Weights of a small transformer language model: 9 heads of 64, untied embeddings.
Each number is 128 + 24 x the weight over its row's rms, rounded and kept within 0 to 255. Layers, rows and columns count from 0. Numbers have three digits each. The size before them is the row's rms in percent of the matrix's.

# layer 15 MLP up, 2304x576, rms 0.0527, rows 1709-1742, columns 192-287
105:165097101164157139134166168153133142150141110125122085169138168096126128150144136159152212168136125149119095165088134142139110126167137130076117130134103163105112164138115137111164152153127112130089128117151133101152102092137151128134087121123138113095109125152131146125124150177088103151
090:130151159122140156101089111123151094127099097146117138117095128132105084150105145141105165087128135127123135090103114170169165177132074104107158129106145129128121168116089144138110120117153128079160173126128108113145141085139116123163070074161115108125125153124105109112130093091136156138
091:108169119100170097143172153132113139155132142139125103171094141137147110156156111110117105148149135112153130112112129121099091083107103126152119131141121152141134135135101104140137139174152136139066141111124138112154152133076154119096166086119119133128121124122131114122113082143118105111
098:131160140129147118120100144175167104175129105177138134137140125124116125132159101064118135117100131140204133097147100158111136145134136122093136108120119138114140146147152134079096067165135176092113074141163118144144110104119122105126164120122117132140160141095137174084169125105118114093
102:132125107141146150133097147150134062142121108149157129108115163111116134128083125141146159098140152184107135128119111171104131129124125134139112138112094129151172138137150082099090129112116144073128117132156124138147115137172121155101118130131159110125085102144126119119124122144097089126
101:116147128126118132131153124174103147123128127154132089112115117149134138126111141085179129164138088147162120139152159167157101124144090113146132156129108168103141115127090101085059127160125120118143068136103124096070167134131146114121147170118106130081115081162184148123168078105112085122
105:099101119152161168163072101123128105160071183137119102145134116139154166126132091132162185124130095143101158130141122117133117127139142151128123102138118118154122152161127137145127117059134185142154124124180128136111157145181122106121118146149121060136112133127117121127139148098088124134
105:128128187136134141127142121146129132115108140176130148156081086106147105161150151146137172088124098146175114159100135120062112144129140151116109138132114114179106126168125093158083155105111159174099094132131122162143106151144102147142120164151145102126135146109082125128126147138053114123
105:096127136120106149147121119090128087139104125092164112113133157081145106145122141142139171094127131124115151132189147141164140077150148159110130133186083153121173161089110097123150142111133137164087106131160113128139154153144145145102144113148187137085099126111139126100158109152130121147
099:144128103097122084118155087117146119172094135133125168123143128089119084121137121148162096113095172088126141134105119137096142122130134133103137112130081096124129124104155085154115100109133156091152143147133091167108145170128137098088110171171168181096182090144085136107150097119082124178
101:171120118136143100137121166107156108124110096145132112130141127094105150135190131143093194154118161105180144109131150098118148149128129127117139138174112176120106116082135149131100116113113131150117130152134105139128114127148111102099105139184150141149099092149163111099079096130102127136
088:123149133121127124173109116123134140129131153148124135110120122065136117133181102148148121118125140164102134132101168126123129185107118142168129139111140102106103106125136077169093156079165142162072099121106090130145092166141098101143125133111130116151067135114145161153124134115092145112
095:139147095139085119145187148114100122074146150130124105086168129139131131133168094132147109118159124094150123126161156110140142108143130121134097135129137123095169102118155131142106104098129116097125122162131144138168156122121147129138133150138155164096097097137120139092138138151104149102
095:122114100164096122048117095111140139144150129103091102113135145191152130131129122164093125131098148133103110097110153141128149115104073178108145174145153107136115152125129136112118119114086089123141101156129113145120126141110118100131151115111155121111083121110088135107116121100115136084
104:111128145091140159148128106154124093142122131156123122161126142123143165111126097125135116146148083153123144171140084108112147124127095096177135145135143137116142133153098120087111143118122120133118112192099102121123109106141120115109138092096132155136102132158143134082152097096130131146
106:148121156152169123154157130140086152154147093147161125130111119147154157139131156130073159083145157133109106101145118132103147146160107173158152145147132162113164123065130138142148080125157157144109180101131124168139119168105134137103110120144117090110116113143100158102148116138090144095
093:137127112112137156111151102125085109116143110103136087158155143095120104109128143121143180130124122142164091113177174095153139134157151182116142121105100158147156105131113123131107091165140141098140141113145163173129174133115103137127148129136128172082132142130141159115133113155128155140
105:124149123151120147122145155101142109107149113116108106119135114088157115138094102090096142157156122143115121122105107120083110133162093119112157110150100129122179106125133118130123134137137091151173073078127116135129144132116118119093095143149123149148113149119084114140126144096131162120
089:133137114152119121108164127127151098103155157120176088120174082139139136117151099126158111132114079140119112098159142113081128165107133116129127130050138138108148114145180117112148159119113136125125164126120122129123171154116117080127108123104125120103127172159162118100139139132116139131
100:123152150180150163150093131143081142125117147101154148151147137133136124154162123151123191101127095160147167116135099116139144081133144116170108124105100165109162117135148118126115115119119118152093135096142120148118179162111142096101146135132132109121082127106154171127136207073111125132
099:088103127143094120086063137133126102097143152130136114119176092125123141111106134149166114069135103099166077159103128145144144179111100093166108147088149097150141168113139160119121121183155137072131108168122115130132143092138139155198110141142158146112139160165156109098145126140152180097
099:169114105111144133126107141112112113105133086111116092138110078124112156116141181115102150140089144141098134132149109132109120118144133096114165136106117126124180134113129131145114131093098153109135182134162120106129149183121174153128149152172130214112149159119106108139121153143111126126
099:125132179118181164156103151137135106151164118146115142112162119125133133122162135149130149124109116121164145128100158097137099124125145151129145112103092121136122115095137128120153118143113140133087107126101097121122111136121099140108123143148092155129158117119090142095136132124112086098
104:096162126141168120099119151116114104149140158164136143110117151125119147126093123152180138150120144120154100179109101151100162113132104138112118120121134164114144120153124125135144134130142130119083174193160099141146090149147094156143131155137122117146095100159102101119158132118159134120
100:133123078058127137106056106097081184116175096132119046114139093110140097112101117125134136117118150138164121119106074116141156116109133142135133123104088128118116121137152168089108109127119122114177118143129102108141176109110162177141113086163134142117154142132129152115121119130121108131
092:130149127132106114136113136112119107114096166114158103110133164138162139123157163149109151145138089133099150179099133169121128156162090091137112149099135155135178089111080129095097141153156155090091128119176131145112115149161152142103115169092133112084135143153132117066119113166120185157
093:131181099118131130136115186109142123121124132140141133113138099085171099095192156110167117078149125106117120126162133113100093105120138094129124132137139129126135117111115122182132117125092158142155116154125090131134108171158127165128122126150151131093153153162193136108153115107107095144
103:100148148089099162075127115125133118128128141108108100106144142122166128153092088136110092133108091163147124122141086103130152089136130148096109119141081091124096122133092120149106131129121178110128156168136139063138138149135131153115120153151158135137149084140141160076121106162117127111
107:173137114125115161122175145120171149138080109114141129142173098152116146145161100116095173082089082164149120115149152113102084110150142098150146162092104150132146130099137120136148109097138160119160109132137115135109158097100062123099104160136150107152139159085145168105150146173098154099
104:155090078057169145091099104131141111112130099066130153137156088085152081122164129147159125155141117128145093139114144127117145126081184120139087104173144152121120128113150103140091102137143169116115119113175155126145116152136154120134136130155121140066124126089104111109113145172098153108
100:118146122124133118130151114120133149134117131126131134152108123137139122114125119130095095128109131126148169162188084174119142145114135108124180138148110150168141136139143128114141110099124136143133155156130097105109154135114115116157091121100125147138089100120133110167093090146123095130
097:171139110139122128149114146094165100096165140079158146107108095114139124136144151180068158150127120107144117101146110160107116148111129144140163143167149181147112130173125101098139122118115160121139175153143094139142144099123108128148121184183155147129121130122176128093170133084091122128
103:096134105120123129113148103147158129073155111121149087144092127091139160098108121157172116125095133099114110101142123109101158151160119096079109156146106134174127099111106111150059150127158077100184138114134176157131134099106118135175097111124151129140130124099123140101117127109153150102
101:119097093126134111140096101163125163116153111135127129097108135114113095086105129133120145113109119150100091121134097117148127137145116155123142123112143137128119085151114085149143145071163138148114137110140133136099149136152132146118174119141126116104178130125099154130105095102129104105
# layer 15 MLP down (transposed), 2304x576, rms 0.0479, rows 1709-1742, columns 192-287
103:102121122131139161114105151150133126132112147121146122142134154164109117129126095129147075117160092088133073145142116163120147122129113150101066128148121117133157114145138157160143142135149134135169087152142133143143176122145094102119134134127158162148106126099188087137144133156148110083
094:097119138144115085131109161122148109130095181111106123107123102109136133127136131116116080149131090081109119169096123104074107132127131155102144123132047136153151141125148124144133175147139154158113097160131112160115134140161147109095128184139126111131158153170145152138125136155130111132
087:143115141126154132124111123135084170123100139117101157104144099061133127114103132139122132095124100163151140125088110140072167171126125142117146156146146126103070158113147075154147132059101122145147110094139144148116138174140102132111111121142105141122136107073134138146120140091095158106
097:103143093112104109143139153125147109120113175102156098085154111150145115185109151118125132131128123102159164154143127135096091094078094116109167101168139121136087149115130092122128110145160122141126139095154135110119108163137153131149122148150160167098129123136169129085124091097124153140
101:175138117079169107127122134064188140171120103194136130178123098117110120072120068155103091134184116095153130141135146080099103135135163129170098129139143133143152125127118125103113117084175155106129148158124130130117098152145147155150125185127092164125110127100159096133093167113142140164
103:114132110136140154133106107134137140110125134117118109128125119142115098119113135145130139079134065105139099088103086106164100088105085119146098130135178133140140082122171128166118123126098135126145111085098154115136150125152097159177137136104141101122127168123089090096119120084119156113
106:093122122138092085132143109124113134107093176144098133168195110103127092164136136118134141134115150117108161084140100156131090148132142153123123056089153152109154128120106121129104157150163131146109124074117108100164112126123128107119130134125168115098159114155092150140129048114082113167
105:090118145127137161119158155152125109100154144097123114151142150149149129105131115162107134156199176123088125114131159143097122120129110099132118135132134144131151152125119105133145140122114107136076106113150149142141144141139142064131086140117145137096176082113127103125117117111135151113
097:185139125165105112134135113132123128109118122114129177082142122108147127170139087126121139059101109171138114133104149098100134099134155128105121143158160086115096114109111106117131117170111166122141144134159151094126120114119132184140129167102136154083105092151134112109130130100142101126
101:121117102135152117107102145094113135162136119108164107132099126127145123153113110165144100151123118155162107126160152157085148139110102162099112108144149144124153088127162159163107129129149131147134088143135117191112124125143117160086169109135115136132112106137138146110172129103138122133
101:118114120049110119100146144096126118148160179138121137105122163148116146184102107115125136148132106131083189112139123132093112170113133144155120170127089179131127076148097110162131120147131132130117094122126148127155096129125132115137136117121142120120114137119150126185153149095082138157
089:127116125133119132134099108091095128120114139118072132091121155137148124134091130050138135163146136108134154135153076125177139128149129099131103105158139117129150143143102165125160087162142165114132146101091101138126106106102141136118107160128166143105118202141097097148136111170139165106
093:102128110105092157148128104119100090100119123138144104096097137154133149103131165128170084109120158139130157148120139114148180127124124096128127148094114080151118121114147155158135095170106146148142147112127161109104148083146126124128113165117111151064099133117120159148103133152141157135
091:154152120179090149130095111129123143115130074119130117138125158131130136089119160144067135126131114128128151103186119127113125099126111104173126127138141138136127119109113128121149153090118144127134130138121126126166123116142101100140136118149117130113106079142134117136115123135119112107
106:099129102107109134101087120142129104136169157146106124139118131101091129143131101094123172109108109136153093130118119113128099142128115140134140135098150125105124150149137119149175100151133143077117132160102155143149121093122129139128100110151111114113135131119105105118128133170153109117
106:165142143127090116115124099139135135129156105107122147143127105143130125126149105131141129154104135113107120150133128091107141176152122164081124135162093151122116084137160136156089133105131097143104131093113183167169136124149148126130075103104148185144121117135130109148179162142130111068
084:105112130106123116136131122124118112151101111128115153134134084086085185125103142132132128128114122100134131147111111123126086139109144107115179096096139131107131154123131112117107112137133121155142139112105127134161126089156150165161113130133129105105134092105151132117111106126143173168
106:126161158121136138156137173140113103133111148132154116139129091113143158126126162126109157096142122122154128101139134104144151116141101089138100104124083114135107127143131157195094143126114086101121117115121085124090119107180134120150097119142183115162115146144143117132100119125100134116
081:136124129147121113099088140147141153108137109094137147142102162152093104148131150150092124078126117129118132108110138122157146109138110131125119144134128125120118152107088119116140133164129154095086094135135156141113144084126119139128142150101116125151128152135098114132104125142121132130
097:099122141118131148143119169099134112114151132161122129077136102098124123106148135116145094117138142133139124138083114167111109166096147126126114023124112118162138129101084077171125117146108123097154136166122152141131134167116139153127126100162160102155133131138095110137177142104120151090
099:091104074135068114094140133121149166098120117144177115161119153121123180143127146204111120129128136091161091132134127185078106108141069119142136116112158125075111083171112111129141157143139139141124132134159102098143131089137130110125122083129102118148122116114116096165130104105123142129
102:145134121132094154140098125115140110153143148140111127135090151133173126119133138149105118086129146099131160128125153131110123155099161144107109165132134123097130148142136085116121112130120097108181146140129148137148135121171146102152152132094145145108134122086128112082113092114133102090
096:126146138145139125126118100118115117122137128129102165083114139125101144167126123107118130130113123110096137134184132089143170133130090141085137210154103146167158106100111090128089158134120118112075100133166132108126136151135152114127074167160151138126104116103142115076142074103134123153
107:149137130113138150117111120149117132122133101084094104120118154095114100143126147122133153109122118150135104157109108099164097136161140079101158083096134146171154129137135145087136136127110128137129146127125142083127117106097075149146119133149129131121106142099160126137114120178121184130
088:123107109152148127159169145107097092152121132116107162125094135150125132141145132113116147141120127164110138153131141167122151128139123142134103138136150116127126121154129084128130135142104113116114154110129145172112087155170121057142121185138149171151096118147122118095098136128133123113
087:128105131096099145130111148173097126120136140133140201144151136119134142118176140112122126174093141093104135135149139116122114108091087101153118168131102130123126154139134090152126099127117170123137136111107125149109117108117121068151123144140148164140156124152114115160174111147082068123
088:115095148122162140113147158126162122064145140137114127119113152166093156147139131127109140125128111138133110075107156101163145138104102148128092119097147107098156119116139108098096151114144142126144157137114116169114166135162147105136116124135144147172141170131103130149069140144133131142
106:117120189136120133127115130134118160110109152145124168139151148154105114104137111102092134179095104147149108152091117095102079129140107128137121124111142133140162135116193124111129131116171162137111169171197145083115119178161167174146111171110167162134083148133118154173112138133121133129
107:149091118124132138147070130120118115110145108096099145105116108149102116148111090139121093129107118125197176132128138146149119120147145141147093095116123125129132175162185087109168100088110149125144151134147098115127089120155126117131139180101120114114154154101150145148141105140147062095
105:122156106116130143119161125129156124108127127136124134121133148155149118152173124156113102162188164140115090100158155114165141116123088137118122090137099084123129123107082150160151079148127114120133137166103115134067109137096118163139077127156093135135092099154131086171143157088175108101
101:146131115122133174104151150125129137146137143092097133102121142115115150140102120154077105093111157126166086096106123169139094100122168135127117136157106129128138134113080110139134086121115112085147114163142099172126130109113132089082150150117130132134119114119092106082114174161088181177
094:189074131124135172118105103119135172113124147137136100139114150143153155109139149132114096128099100118124127140160114134100120181124150154122097130147057127130156112134146151125118081107100129113148124096122122174145119175131151146144131152163145090150095109155122177129100133150163124142
107:083101108134153104133176127132097137146123094158143126134136184096138135091155163128114148126110132107101178118092172136087157149122184142150120128196144116158116127141145120126126148104137158127106151139139139093138135128136101165144115121140169157124101134113112163161127126126112096123
106:077108134117139130114156072160119113153100133105140162139114154087119160109144120120126094157150133101113135127140088100121155128110133142136118146125107103139122152164151122093120190133130116110161140152112138112124143158138133131108131117107114090149140181150126108121145109127122130129